Each number is 128 + 32 x the weight over its row's rms, rounded and kept within 0 to 255. Layers, rows and columns count from 0. Numbers have three digits each. The size before them is the row's rms in percent of the matrix's.

# o: layer 3 attention output (transposed), 192x192, rms 0.0702, rows 77-191, columns 160-191
# v: layer 3 attention value, 192x192, rms 0.0673, rows 78-191, columns 160-191
# q: layer 3 attention query, 192x192, rms 0.0932, rows 128-191, columns 160-191
# k: layer 3 attention key, 192x192, rms 0.0938, rows 128-191, columns 160-191
# gate: layer 3 MLP gate, 512x192, rms 0.0936, rows 0, columns 160-191
# up: layer 3 MLP up, 512x192, rms 0.0898, rows 0, columns 160-191
# down: layer 3 MLP down (transposed), 512x192, rms 0.0896, rows 0, columns 160-191
o77 104:110092119147133131113124209148094196086091152056142108107156193137159151161118121088133077129162
v78 107:071128063099107155095113154134162073175097093137114115142099129082098037127132153156120183176095
o78 105:166123140082160099092155053141144118072201104171130181109101172106086034137174126145124113146123
v79 091:095143167122166122111181123129110115140075107127150059043150121163080153120169167102150182120100
o79 088:116093063129175163132132191130146158139145107163127140128148157148178132189102113126093140092200
v80 103:139157153150098135178093135103110139074141158092109136187061171089130138147100132101084147131092
o80 099:128114158156084059090194133127042144111104130076140121176121183076092111084163124121116105154087
v81 108:076142101188143127133159097124102129134132142111134101137122097124077084170089140100124137125066
o81 103:172094152116094097168130099135183204149155137132171186085135072111097115087137164136174167090104
v82 114:139168134128148148157111085136068201142175175165150098151158204120183139092101121112107143127068
o82 108:100141144177032079118095181103098165136091199149151126124138168148162172101150093165092133113124
v83 112:121160192167149083122107108110133165165141183124105123106167164156126132151139144103084182087130
o83 115:145081099125120085155131169105113155179073147167075094140137139106100136107064141098128121135146
v84 096:080123124079128145145162163151164087168162103108104087076066140083161126092202140157132100108123
o84 097:126140112157146141089135120147141116092141125129150092072151152147137164167109120105112092118223
v85 113:135117184112129120140129103159093155108154135085129157140178146122180167105120079152127102152187
o85 111:110144130122077124157185166152102046171102130174108127111131115164178145154099106098098115127175
v86 096:142125101167128137117087146093149150120135150164112136125137103151141128173098191130130162107105
o86 098:117142113097091132140055121119153166079155135132092117106158094124122097148153115147093175145103
v87 120:141130161177113129172104135098161154102198190150117174163110170130150116121100100109115115096124
o87 117:129136146158090106129146111100076151132119120058127086146126116097079165096129109125139149123122
v88 108:169110081146115129069140143143191128160106125185132120089188134145100103149147129132144137084142
o88 101:116106103087168136101106111108181139114159126155149157142143128145158137129152116133152137146084
v89 086:067118141159121121119154110110144151124092132138115116138171114156139056128107163129137161182163
o89 100:163056111068172089150154119124125127161162116135092174145112136092074045117116168110161167119127
v90 106:073131184124091164132140138150147098092101060099117143153104103126156121129169174108115121117154
o90 108:141102132095138141129185140156100090132155153153126139131119166103109090134126158056135144175174
v91 097:121131216149141117137137137112122176130132160107124118088174119184116093113174189118120164130161
o91 101:168051106127189135141130142098090164197103137107122133131143153090077169096074141121182122099159
v92 103:108133143154145095107105108136130152161127100132120110107126124159056066150144150116147141134186
o92 111:169066113111177120115128109119115137167107131150114182137109148080076119077114145143177109114096
v93 097:160095082139163118160087100130105148126192197152123126104133157108152116202077163134126135177146
o93 096:123125136134087143166089137109132120093069124069143121090199102136140145093178131181152162134133
v94 105:113100084102132100111143185132153146083130101133114126086172102089103166137108170157130126111132
o94 104:104143098071160134149118171175156116090167105137101140126143195165126063171151115093147202146100
v95 109:109130119123151174164134089105126061168112064028128106146049133067163156127133132144139100097119
o95 109:161135126157085097108134116130156110116108121090126098041177068164149155165122159116095089121167
v96 105:172123140146146146165137105110125108153161079116138165106072156109093159147121139100142097079106
o96 107:147135148208146148067130138139093139126093158030161091086133172117088197110154141140157088098120
v97 107:103112051117141122159178147105185131177108100138148085092105063102098135171136096120123125160049
o97 102:154142114167196122151054100138186139144158101124150140112156116144097120153111143144183149071152
v98 109:128078112103109117129135122144109147070098127112154136169182116136155122125089144164177091147159
o98 114:094103116091163122160157139132127069150130089117091153183113132112145061146161150129135183158081
v99 088:175127198123131130157126140120110176148158160154130139113154179132119134116089110079113109072124
o99 092:089085119179087152096140150091058166130043155093165069150149191091130208113124099153127127093108
v100 094:143132168148088167134086119114157140120127163130138118195119132137179115101166107073094144106102
o100 099:119133150138060124156093134113143145112153146106146077108162077116154181126092110105118085135192
v101 093:136131127101094118084119124180086147115139098114137084130091074183140100126149087153152136110102
o101 096:132093125142133163147131118155118108140116153194172134135106156071160117112119137151128093112185
v102 106:092182141136154132120121074112114147217133172165139139141197160119107115144093110090054197161109
o102 108:129117137099088090131119147102130118168083175219123177153114166150112109099116141115112114122047
v103 112:159106086098129158183167081123106118105142069084165098149119124117157104109097077158109113089132
o103 107:156096145177073033069176092124122113133080116074172127107112132123146139117164157139138151090104
v104 098:126116061052118162153125164140125089125135130127106164141127129069184162129108100165081105150092
o104 105:099195161136098129099158119154127080091158105139155115133123157164165106151158115106117120145134
v105 117:148124097122134164116145149124089060204155142154135067133037129108137076093078160125165151159057
o105 108:118126126143146101059122094103124138119128153058132105105086211093090035136169153200093097097116
v106 100:129161172176102096062095122137120166100119161113117089156148144161109116161131132135153150053132
o106 111:112094089103089108196104136117140163126101123200097114139142086116145122139082119142120153157164
v107 117:151128149113140200166163141129222104119076148143146074117137106110089102102159070112105112076106
o107 110:156140119161143087119139135129138125163174068196133137211121100154119182152140104072119130076145
v108 112:087110097108123144125152149146127088121101045091114084100042087127144113110181151173192113140131
o108 106:163113079146192134136115104146145106124185124097116113082134135105130085186107166127140133099231
v109 094:083190137170151145126165073134096139157150096097132082177028164102114123119161132102102138144063
o109 094:127152148176061112116131125116149179101143163119158150048132082137148143103133139156111049105180
v110 100:181132149108139121151125131099139188125167189179170154136157177129106145164121123079043110099147
o110 106:091131173141118141087168167115082122126055131087140110191106181132102186070171096120152127142038
v111 109:166135166131146127126151163126170167128133121105108134075154061134083129143196104129105141104159
o111 104:138146126109156163126150094161145154116147062159117143129130063139114196121125091068154113108116
v112 102:118122155146150119154081112128155106123132129116098144137018139069129115128107140138099109164178
o112 097:157145127101116088157176108158124136107112120054071109156092125135067141091133157071128101161124
v113 111:109133113124114141149180123123064068141171098053183086128108110054098141128086151163198099150102
o113 106:154132096158115082140133112130140115132125084145140146033156101149143119209146174157055130115098
v114 090:088092077091108151150140161110122072151124121137166166120153068117161090113147186118074145185157
o114 097:133131164085180131072161107130109111107185115109135173113103138127082087121189147106155111144056
v115 113:201102118125179080112109106131118154125144117133153162122167119136066134133100138094114122174151
o115 109:119155167137135181114124138106148171122119121062127163100112056158150156114168088181145118087071
v116 100:049116147111116135163109097128074107114135136099134134095146171071163098077096182136142088132182
o116 096:091103101087080109169182151118116130124101096110092169092142075173159145159129143088104123168157
v117 116:101119097143161097145129147119147131145123104120132190156162104110144103100117140133127151207155
o117 113:171145144108138111120174108108119089132199120134100202063110103151091074156152130111115118122100
v118 118:124088116102109158178142149087137126112171187111160131120185135105239170114096176188133130118127
o118 116:098138110124109092135109171124116103142146099052106069120157137160147117186120130121118184139151
v119 100:139107162127168102109165123141067143109131098113130168042203107158122173095130151116147119151214
o119 098:085082104096167215151155185139157134162122128086110151090141089181195173181098113102148139087146
v120 114:079105141105127168162109120124082084163134186107119138115189144091219140102087160152138115178157
o120 108:113101136092098079136132136139093112188123125135080126190113129139120108140101142115127144157110
v121 103:133163121112125092104124145138176214120095099167151091165150128183150161108177053095032125099106
o121 099:065128143151042115121116183131108136110132223204168117119119146147186137089125088139129144131177
v122 087:093119164139154130128122112145099118105142163117135086099139171125123179174122138151168130081157
o122 093:139104078147082113202066172113149169170110149121135085110213086145173189152075142135113145119169
v123 088:112140115131116070071087152128134129142066182169075113110153158121133145119131113139131171189115
o123 091:115108122087125074132104130119167130126147122226115159164103086141152020154129109123088167153102
v124 093:083113119198116120098138124094134119117169164143142100127160088146125062164142188159199133139203
o124 104:166064103073203106150127099113131110161157068118076152154111096094075085111111172128169169147080
v125 090:112161108086109072087138102140086059137143128077138051112106119080155080179124158147168147101085
o125 095:118124137105111093123161068144180123129139095194142161123108092120178121131138162139111065162110
v126 099:129160148094126081057155165155102182128096123132114094152178144120094110165147133136129138133129
o126 107:093113106105122129156156151114141107136117132230106180153118139154166096158129120134117134169117
v127 106:163169152165104158094164114121157114171150091147113134142075114085113123154097121083140147116084
o127 104:110164142157129135112107127157144144102134176114136119108119170089148123126146142136119052120098
q128 098:109163151142204116065108094169095147109177137106124144067078111173174157125124078107085139123147
k128 098:109100120159090109131155082105072158070153136106110131177108146152162163146076134156149138095086
q129 102:106066121101071148176169138097173162172095086166144110165157149123067078146115204123127096127104
k129 103:067135134109070110133139049167080151109120098115132153092137076140077147108125058115151176132096
q130 092:084094157109083127104096129171056110093165087089127159104097097145158149113096107125188085170157
k130 100:156192093102155126166117117109126142136055160151119110114150174107181122142118139065120146132113
q131 105:188166104133135130134103102144123130156101156115143068111119115114142149150125115123088147100114
k131 103:132100152116070125074172154066141168144157144104103139117110133151146106165118131223140098091109
q132 093:175182142114135122124112085147072172205113135140157081114098136127114138161140123135080141111060
k132 087:119072171085081096043131124124138091158166065107108122117170128158149098150097129183147095117130
q133 112:163125141134127120149132155167165165042121160118091150138114110148163156112148165162195149126174
k133 111:126177091103188166178049120184132151172112148161175135115140149130092185134166081100100162140108
q134 097:132086095069146146124185140110119076151122117108122082127133170074159144157083133105141069146118
k134 096:098118159104072085053179125094095097107183121097153103132144097138141095111148141187174153153196
q135 121:100096096100103116209133158069166081091114102141133146199177206140098117117061159113114098199120
k135 101:120159087083124117111116126177083172109088111143119098167126144091115115037173075109147095160092
q136 098:130081177131079104123185116114111105072140165073090152160091063146126093121176143159140129145106
k136 091:080188131127177163112159029118121155130135141106138107109168144141127122098128170070141109096094
q137 110:098134150110109129165150074158045099129121157128117099096131076149104144092164110114087167135091
k137 124:109117115144114153154166070071101099112093106090157125146172129124114079152076152093096119098130
q138 104:118100159106071160133134072138154101158155137117116130175118065109165129107160152203195130137135
k138 104:126085136117135102057140072099152115174157144080141108145079129119153120145117089119088158126173
q139 100:090067131074124156073189099080101108130127157105124054142123150119128054125118092122118121137104
k139 086:138101083125104131091106060118123126114098123075177137160141080094126104092079131083138176158148
q140 103:190121101133164140064133140142110123113130111151095140103104163149090117165128150104126110135144
k140 116:084207120102151143139106168192140138133102147158146146122156156155168185094156116104159143155091
q141 109:047097124170153122093133137121100116125148152112095106110099129105120056149095100091131117154142
k141 086:125095151125130115147123150058114122134093082097169128117107123158129142145086120111104110156146
q142 122:134076159115156126066147083108084095138161138072096138116095072150112107094092122148147120155175
k142 139:120119118143096112126147094031093078128075105079118127081152114091116087102107120092139106103133
q143 141:146210151174160124159091167195134141114106131145164138104142172135147171141162096104121126138105
k143 090:125152087113105180124145115147156171114175156189107113117102153167121122141150147133100125087147
q144 104:187132126144165093142067161172130170082107132156078143156140178125152136162116167091104149173114
k144 099:149172093104186116145113098230133126187138190179102116136136166061148142127152137149135143117074
q145 096:106128118203134137167137113143111113169107141092135165120101132059136169156112073055147104199116
k145 104:150094144126109154124155154078151154157115117147116108090115135175147126168121160159128090153198
q146 100:175182185096105119116151127156106138118158109156169102151092102115122141103120135164082152147105
k146 103:041109207131111131082103077132066151097179110095163146143138131131143099149121076140127152140068
q147 112:078122110129125095144136107125101116133105087111115165072220170138165149169110105136155131142131
k147 112:209159127143203171161147240142133118172118144185077097140169098129149132137156185114113111050189
q148 095:070150132168137159121123109120125125148140111161140187109166158119123121152125127095127075163103
k148 093:158136178120124152134153174149116150159115069173136151044143108152157140128162165119104112130177
q149 113:060101148116101121081184160091138118136140097143166143066178118122124093114142137106084070156177
k149 108:124148132128102157104094115155089146096121064136130183077121085185129070119126164125115101104157
q150 086:172108063204186089093077108162118174093139134153144122088090142124158093142093098098196080109077
k150 083:129104077128122129172186061072177100156085145174134097078167143106140168111145134171115129058136
q151 093:123107166104105125086157136127083090092107138122083087174139106144104126113141185184127150122184
k151 099:123191154113197099098107099183083121120173123076106131164126115054122115127092101102124140125067
q152 096:190108128138157057111094159164136160122088140117125132119079131103153132139123123160157163148128
k152 094:148167083141115153124065070084136090159115190131084098108171115087087133133122134121143185053120
q153 093:169114098107166120147091117150113134093105146104071098198087109123131149122120158128152181105132
k153 098:146126100126161096161130133129154078174139189101135085173123170039122158132128082139149143151074
q154 081:091173145137091138126180114112183114146154127148184140079137148125135122113149086104106113098099
k154 087:103087149139096159129144126124108162066129105149166171111115096228142107118146116127119116161168
q155 093:176152079129168093116058103146166158100151167142092114145106106113219133126096081116182131101067
k155 093:153095069125114110147173119081178112161118185194169076156118131125141196128140111167132114101087
q156 105:082088097131130141117114116116144100074136102138077139095173122150141146091092118059150097124104
k156 101:230105123136126128117149190102148090099133150160154095183102107119126138114169133101119126123196
q157 097:137065102050112147096128132090118160109134119124121099156170098180115135107119178127072117107179
k157 098:198146079149196137131109124160166047148112137108144105184078136054167105104145104137141124080104
q158 098:197159146114140111152092123141127144115118153126073110167136133138155170117111133081118190169106
k158 101:135118106120146125128136093154152084185105192139119084176115142044103148131150109128135165128090
q159 102:135180123185089101188136142125169087151111130124162121101164163129158129047155135144170138127105
k159 101:114049077180094159135116110107111147092138157170136075141153117156077096092165137109155117079147
q160 119:033163131112162086136130125165081115093166102117110165121167119088136182138135041102139119131171
k160 119:162173109146179108209116166110127093102116157148096119095125175162123100147129174107127120118151
q161 109:138141079149062158106123111059158128179085142124189071151133152088138084166106148133106150105085
k161 105:132079174117106152088137081167141149104152131098125163141104069138153158090135107164177127163118
q162 110:114084087106130129177159114096144154154093132182102095132135148130117110152100135149102076151096
k162 102:118066160097131145086130076137108063133152117080118151122134092098122134076124049159130145168135
q163 100:120203150133157107063111173144128164080090114117095122093181095165137172143149143076126168141179
k163 097:185140070179142085181103179117130129106119135160119054148117164114161115182086193151090136065139
q164 109:136205172142122105074102126167114170115106131122145160105141070145153164118187112126130189115140
k164 111:173130114151093125129110163128168160089118141175118075151112194126149105137099162142085092075139
q165 096:113072083112096121185142158078168098173196126151108123150140184105149111146050162173135093186121
k165 095:109143129080131147094125076166105114175135130107114167119144111134120145131177077147180122144053
q166 101:186219104049157110132094113161122145147111117174170139116143165170095186149178109114124098123136
k166 106:125139120133079122137082189149145191100127127175088106108145140171111202094119103145125126079152
q167 099:151213158144126082132116092164072108181093125119140158088125106150098137128162086118116188103130
k167 125:139057132149097129167151110068097152089146096096099115111146165120114058141108187142094077113160
q168 105:074061099106093147122202134077140112209143125154148050153113124092121091124113139129094093130123
k168 106:128103142166111075079155078075101132107147077071119135161145102104091109101125141149153122137145
q169 110:090083147100137127107141107131112129130116107114129121117128052102160114130167166195106128108134
k169 101:146103178164133101131124108101118116146128107115158123196049130098099131175122135149093165133163
q170 096:133040107125158147094146138088133158115125165092105105137108149155131078148090141105113107164127
k170 101:122149086086110108067112099122120120132120116111144111120155080101121126062153082163168172175146
q171 114:118172124171155128174105204159171158074100094199181148115125193148107126161148146080063120096065
k171 122:107172143117147130113099185221114149135119120160161124172122157132156170161158115205139187155082
q172 104:130148145100096128129113156154107109064094127126116117123197147145120133139126126088103097139122
k172 093:154173097079151102170100108201115131078145147137107147169110135083157129094170145146148094096091
q173 107:141166142113176136133107175139119150115123099152114132122183188174124218132159145081080129146143
k173 118:156171128097199126175085156217161154107177155154105145146102192136165166206126097129104141094074
q174 111:130097167095115148065210118048082098141126149091109098104120111124094103113120103109118113143143
k174 085:130127104133125143102084056140108114112122152102188143109134070083089101066103136060111128126150
q175 090:164119118113090139157156089120143112193143152109140125165119129113104154110149142192170155122118
k175 141:083046153122053142075167104036118131150121112081091109119157108098100112127128135151172144135184
q176 089:152160079135175119151086141174127138111159092125138143087085117126181109141096139139164130085068
k176 089:151114127134085140146185130088154078173109132139084084151154154090092158143142098129143145097112
q177 100:104147174048114154082157135114120093170178130128111099155111085139100160112151148135107152114175
k177 092:113143163136122140095138180133126119090155111074179183125111129205106125156106085089088152204105
q178 111:079133161153125176080121079141092118145149119124085158144115131131095172186150107117150116193124
k178 112:131151169104199086103100166172101186188177180145146122128157093148167103144142146090128099198147
q179 092:095118170140105095078171122146109077122144084159157130115108089125105079095151146192161130107126
k179 101:103175157142100127088086083131080125076160080116081100092200098124109098123099160101140174056122
q180 099:128108109121152136107122121101112126077093144103100141134154118175144119147118142119132123144180
k180 104:188140079110186132141123129153143082128111131161102136117146135078132119081133125073107128055107
q181 101:070091145143119113104169147112142128096126100130157156077166121143100081141145128148094072144180
k181 115:130170140124112135128094124144083140084144078153107171066159098203137067104133169121133114097165
q182 106:078142090116100131131127090113143089113115118134106116157128133097093112140124093151180132069128
k182 110:091126152094064057180171165128064193062153095107110171113191130241106143129125117073136088198148
q183 107:105086095124169090125119080123167132071129132147110138133169168114142065156130162143166141081103
k183 105:155164122104125077166174131139125146149169131165111102102157103100175148125112205187138091088110
q184 084:197136083133183131161061068161155168057183144123085139154091142150184128153097107100152118102052
k184 080:093122146091086123186189133109127101153116139161138107105171167127097152113167097170145112173100
q185 107:090124191154172156117148106141087063094144121124065112126168135142124125118118156084122116163148
k185 110:129159145067145126135118116186111060142152116152115126095154140048125122102117136114102147155097
q186 091:096122173149082118121207186102129115146084112148196158078191142133105161128170143120082103171157
k186 090:129091103160135200093056101156085113093132126173111130107117095166115070123143153087111135064194
q187 110:082176168117154166148123079142103119104135160156135119131163175125128096136123135131154104130102
k187 113:068127160073124081122206095162111190087167083137108178131128129087094154107126127117111144199098
q188 094:062102173157102133098195146096118082163130115131176154058160124113094106117173134112089075167166
k188 094:114160143129119165089091105154090166096115073135132168097114081179122083125118172109117116125178
q189 103:117107188180158101115137148120164082092152089161130131073171144137106143103145156083126110188106
k189 103:149109105172106181086103138120101047122141151185104062089167112116087076121135154152156196075151
q190 090:169126073154187133160075119175130156081120146112071101195071131125131149149099115134166154088089
k190 087:130101115124130088186172170086159091177139157112122086144139165089118189129139083135152152163126
q191 102:137144128206147132200138195147123157170134136141197166051110165117135115149141102114108077158072
k191 104:132102120145078195106125141060154131165072094158115115067140144145093114146151156136116141091193
v128 102:133112175105117123137130162135115130154133131107140089137148110153140075135184093200112159148145
o128 101:114052146127082147117074095064112173117105172113052109138092060093143167113128104142108122173093
v129 095:103133123171091180091133109139129154085111052141110224137106098117114114164181097175113169094110
o129 097:160095151113142172198124117110116114110139108160144148089093092069069121094130123155216123145134
v130 112:143126138190127101093145144116154113155106127123085146093091086109141103113162154177094140067202
o130 120:110092120108154143092176094099071116102146094083085134115110051126104109152120078133181065116149
v131 107:143131133172132165154114118111115131118154162147200065178155110129107125139184103180152091135111
o131 112:100151127141052159158091148129164163129105124134170147152147117105170140104125140150056157130108
v132 091:125107129094140119140117126135152124119135138118111189158145153099165174114140199096154122118145
o132 097:196116150138176154141143087101143065150113150112055134086145085201130169190128133116172134103120
v133 107:121126127111107125165154139131169112060122054106145128115195140118138187177104158074136105112102
o133 098:106174163103141119135136175100137111137074144116099132176137132124149145165144129144126180125128
v134 095:192113166131114132117131102153118094127113142115053149137141114170134129085133124130106179148140
o134 094:203103159111123112118156113103165067095139163138078118159079154160086166077116154103171125095135
v135 114:125130085056098107123074131119152138097102110123169183103123061125091168156106125114131059105159
o135 106:133150100134169171162123160119091151137159105118192146090233152114162078165119146141132053139076
v136 099:120161086060104132146082124123106122146158127102153139075173140157130078131108140170092123078132
o136 097:098093102118098109095100081112174218164123118107125119119128109144176162103106182125133127116131
v137 111:102142111060151117117115089132083184137125156126122138122150145059108064116114211113148125163128
o137 115:161149120134145118123100119139129118151159125123170190055139165143157110115104151123093131091163
v138 096:113092127138099150152166173126185143132189177187123130130111152133112144104144168171109133135167
o138 096:097060153075138158148113113131094116095151124149131093137125087122106097145147092134146103182158
v139 102:138125100214139194126123091123157125076165136093124147109126184118130110131111097121089112092135
o139 096:109068096123158133097105104128104091127140056090105099128111223116099059141147078110106109151110
v140 101:104137123138085126163066104142121109175095132129094189156119094094128223099123178102164166121124
o140 096:111135170147121132123085131176134150098106119142153159112117151139142119087084168111115173096089
v141 106:123171096139118166116143119149059144195080066104055153163095170051097084104093125130172096070137
o141 100:132170152114103137106137118168160139113133140119121161092082129163146178087141117121170136070182
v142 095:127126060146109116122117077095138119118090161127103105123174181140124065113057140134057104097089
o142 093:067125095103158024045154117162121107137156111050131095107137158124095142125140146118109083145125
v143 093:154120153130127105071112126119108131147109096096072176120105100127151098171157151147088173117211
o143 106:151093121121178147083150108062080122109148110063049128089120071141097124173111110111181079083154
v144 106:100108107191111149152167143119136141129152106138181077114112126139112182114090083116159065136101
o144 106:070138166116083158167132108204115107152105122169211067182155136109089121129158127171094143200085
v145 107:121091132088138158128159123147190100108171146159073182134140169123175125151138172097073190111143
o145 109:148080142134171099139142101124150048127110180141087147125077148165109143157139144105165128144143
v146 110:151114094130165154158120130129138069098193167133103110150141206157144058101166076132117160143095
o146 105:179066148142146061170179103099212089124126127113060118123101160156108105149189124138108135096171
v147 111:145135138104106157120167128120110172181146069150131087123151021177165132151148146094094133078171
o147 103:091155148149134162135089120109134139136135150126120161144161057179182148125134163112133095152092
v148 093:112142086196133135151172127096110142148085175111063093132126212111118112126082169110105080065113
o148 096:088142140059160150110197126151084132125159143101126129122114110134065118139134060156113099147169
v149 106:151111141136128121137110081110122155154175130126114131113151093151206091149113194143109158103153
o149 101:117081104134141133084124128193164080128097117115096148105183113067175156096107188091134154167083
v150 096:154115172139141144119115145146111144158115118069100150096093054092119115124110184127129157110139
o150 095:115157143089142188110065154121078117148118108118151121118155084031132133079139118147176131194123
v151 106:136115106133111126142114128142113090177097094096159180137140143116112109153092100169168138137130
o151 097:124122054155143128092105116132120144068142186115150111151117216081133113136104108132176149129112
v152 105:149122160057149133109078095150077180117178163118125126159168142107150056182161094173088125166057
o152 109:152114123131105110094079162088178159144135144121126168149139154115161157073131178101109138103139
v153 099:109094099123110121130191114120173097089149126115214118172157099171133178177122151063093077122160
o153 097:147105098131145140104148133077126153153104089175100126101109080147087135097084104100196106111129
v154 086:132129130155138135151197157111182120078160127153181086099119129151162177054102144088149054060140
o154 088:074106144128176179212156124169090161112147098140132104165169124123116093180117098185151123157118
v155 096:124130151142128109125135128145174116087185099165098142127148130176144107126180084135096145053156
o155 096:176084090178149097116170100000148105143108122137047206115112074169129120138092116123159120120143
v156 102:127103126116120069133155162139191132115113106155186110114144060102083165075180119146200068085157
o156 099:157064154182130163140130151177106201144099077200110116138161069124164098145066111161141120115136
v157 088:175143133100128147198091122132109119095164149141151211113136070153087140105163126077174150193142
o157 090:213126122194126149255113108089156124094152111085107145049166109173136102197146151132125147092127
v158 103:133123173169106126129089128123126155148090096137091085081161148115165081096120109135178148091115
o158 098:111101172154114120130084118218149144117122105142103092128132133152108105125094138147083144088161
v159 088:155127121170132143104111094150059149149141187107157110119115073139080079172197147131131148174158
o159 095:112128116125070170113086168119176148144106110137160112132120098105152160078118154104136089114191
v160 101:113120119087109138113076098151152172165174096160146129131146183145189115141160075168107079122083
o160 100:174066127128181134134142104060120104147146099117146122150155159135119113106108158131142109134100
v161 106:132106134109145118078124143140186117138127203145141148120127122101138092101116062216110175088088
o161 101:167043157175133094174140117138110111168137166092134127144189103080074161157142153183108144130142
v162 116:154144140053165099122090097118084152097115134106081175140156148121141082176160163114099164141131
o162 113:205141102131185089114141174087149127118154118099071193067112153150156123137122132086124119063174
v163 100:135136157168146114146121119124063143173050113092101133178074079063160130092131211099155155204128
o163 100:136180166082149158103077114194106073124138101071123106092130141157140094147195093129128183110112
v164 104:178145087115120142127099084096071164094130150141123176101098175148102105135117083130063147136149
o164 101:178131091116128104147145139115167113078157085005184108150115192147138113122128137083097132085161
v165 119:104110111230099123152160150095150100150123120139162077097090116127126151098110157118165086101148
o165 117:062122148099120179162169092182068120131131106127171078135150088106091081140115091193106117195120
v166 085:090118122140108101112191148155131079104087098113122068100155158181117183091087085093125104129053
o166 094:081143164116112107090113126168130129168101119178150071201072182138080162103129112134156117182118
v167 103:137122150188134158104132068132073105105065089138064125120083166158117105109118123122121167090145
o167 099:123116103163121188171117081148152147100144139031102130105087137138070123151115129118106145154167
v168 109:102142109141120115132167177102102160109084114121179088128124162119137121113090118123094051115100
o168 106:056120127102136148103081135168109176118137085084118103142127137102145103117137071122104142172089
v169 108:101105083078112129147116097137129117114125144128077157154125177185145141144119114069131108167105
o169 101:123085118066127155136125128067210123146115187161062089166152128104087216111116161114183103132117
v170 100:129118115111105167111149139128070174186120163147179107172074119132093087178078172174115051142151
o170 097:134099106108133152063100114134073154153126121155144118071172101163127120138176130132138079154131
v171 101:115133194140121129139105128131110173207144085099125145134103077116110148136147158043187090158131
o171 100:104204148136121181090090150135097137171110128192130104171183096139135133108130141092152115131118
v172 103:166131158167119063110118171128124178202058142152122128158060069123133139141153117143108159124184
o172 098:107117107090099131088125147176149118115153135135093120148112126110145102120117116140135115071161
v173 099:114129143135125129111139112154137126127112094141085080061115115160080141091101112088170071089128
o173 096:122174137143136148116179119152085167159144109200209091159144140163086116106106124133149050141165
v174 090:131111134104087095114110103149045115141130135118125151103162144098170104123106124095112131194159
o174 090:178093154063114222170141117083113121167142136127121104121121091134090126112100141116148162059145
v175 092:146147139160151150151105140121119134097188152132142060139138138115143087168144077193133122109080
o175 094:106119118134074111165095150127147164152098143133115159134108121092156158113152149155076147134130
v176 109:148157077145155143136090102122106086061117147070139142175105140124122111082103112093132131157091
o176 102:141173116136125054126146103111117122140151066100094135065110139146109094101178077188096104083122
v177 105:172151119183156135140136148121104083124126101140065121073108101111143120074154174136101163056181
o177 100:094135120156145127182175099153096124094101067103121192073094139116184126116138098142146119182160
v178 094:147127135177133154128100093156104121131183130149116136121113149120178064130201153165187169157135
o178 100:155103122160116127190119113153125098096117111161161208067137178129186088106128169136091134156162
v179 108:168113103137100152148095124109128135090104092062082184145099132159127154144112126096137119167097
o179 100:198128114114113152179133139076151124152122177096099121097154131119086134116152177128136133158123
v180 104:092125107142152134144155157118169114150194141145144094148177176121159093143127138130082166112120
o180 101:052128100081166049055131101108151082097143156110119117191069151131127078128168081103081148141121
v181 108:117118121079118173164139123132087186129149105080122076130139174119181096076163168166157096189084
o181 103:168137125078079110174112094206121098173098117173073047177165155183149151077162151097090119149078
v182 098:155122110142151172140110117108145118145166166135139142133148145091184106179198180160144157129148
o182 099:108111098138124146178123141152140125122101106136116201098126142118215129136138155116102166129144
v183 097:129145146141150151152122207149147090132194152165120168171121167139161168115179143152149150131142
o183 094:114131076133120103230171086138142102098126149207097191160064151153186121142141116120156142164133
v184 095:102139146174117163160161155124089158152160118088136092156124171135100109082133094093186115118080
o184 095:108161140123096150116104113128135160160112141105092082143121047125072172127166069122150156177122
v185 103:112145139125138157118130130129107115103161116156043113103110147172135130139123125090116129097185
o185 099:105188066112101117137194066048142108140136161127083209130083112190137139116088119104114067137151
v186 075:112132099145141124149141146109099121137148138080076154128147165161137072110124144082108097100135
o186 088:115123137070187122083155085079095096085151131087090100117141115140096143142172094114206068145137
v187 098:112137093103140090139063118124066051116050155088135142144071110083154126128099100144103158156099
o187 094:143181127107112074125153089112083164161106137135175123095097129096090119078150148159100130137116
v188 098:155132144174122133138146187135112126170118177211064105129081091118144155115195183146129103122171
o188 095:104129185118133151145162131131076095156130115178086174117146036124119151160167105160114080196144
v189 113:186112146146112150079176121136137088095106116153129133165105105203106169194175086124108115124143
o189 113:163104119159119136149158118129153123158093135203069151154110122161078128139158155117150075153142
v190 104:088112185141140105117176122147165131150104135135198121195117082104139197129119121098166116129133
o190 101:133144133158125177141095152137123127154151155179124108149132060146060150173097133119122170067094
v191 102:158159134137117134144100117141110074104119113136094089130097173108134121076130168149137174079141
o191 099:136140105144093125132117123196153150066122134092191162155087178119175134076057118124041152151139
gate0 102:141127119132077142157145126154215100112083138157129094118172141142198076142106110118146130141126
up0 105:062107098157140137112160168065136143099137110105158140100171120153098141133106074115138132152108
down0 106:076109137170131139083123112096134144057155120113161105101113087161108208124126162134107126139126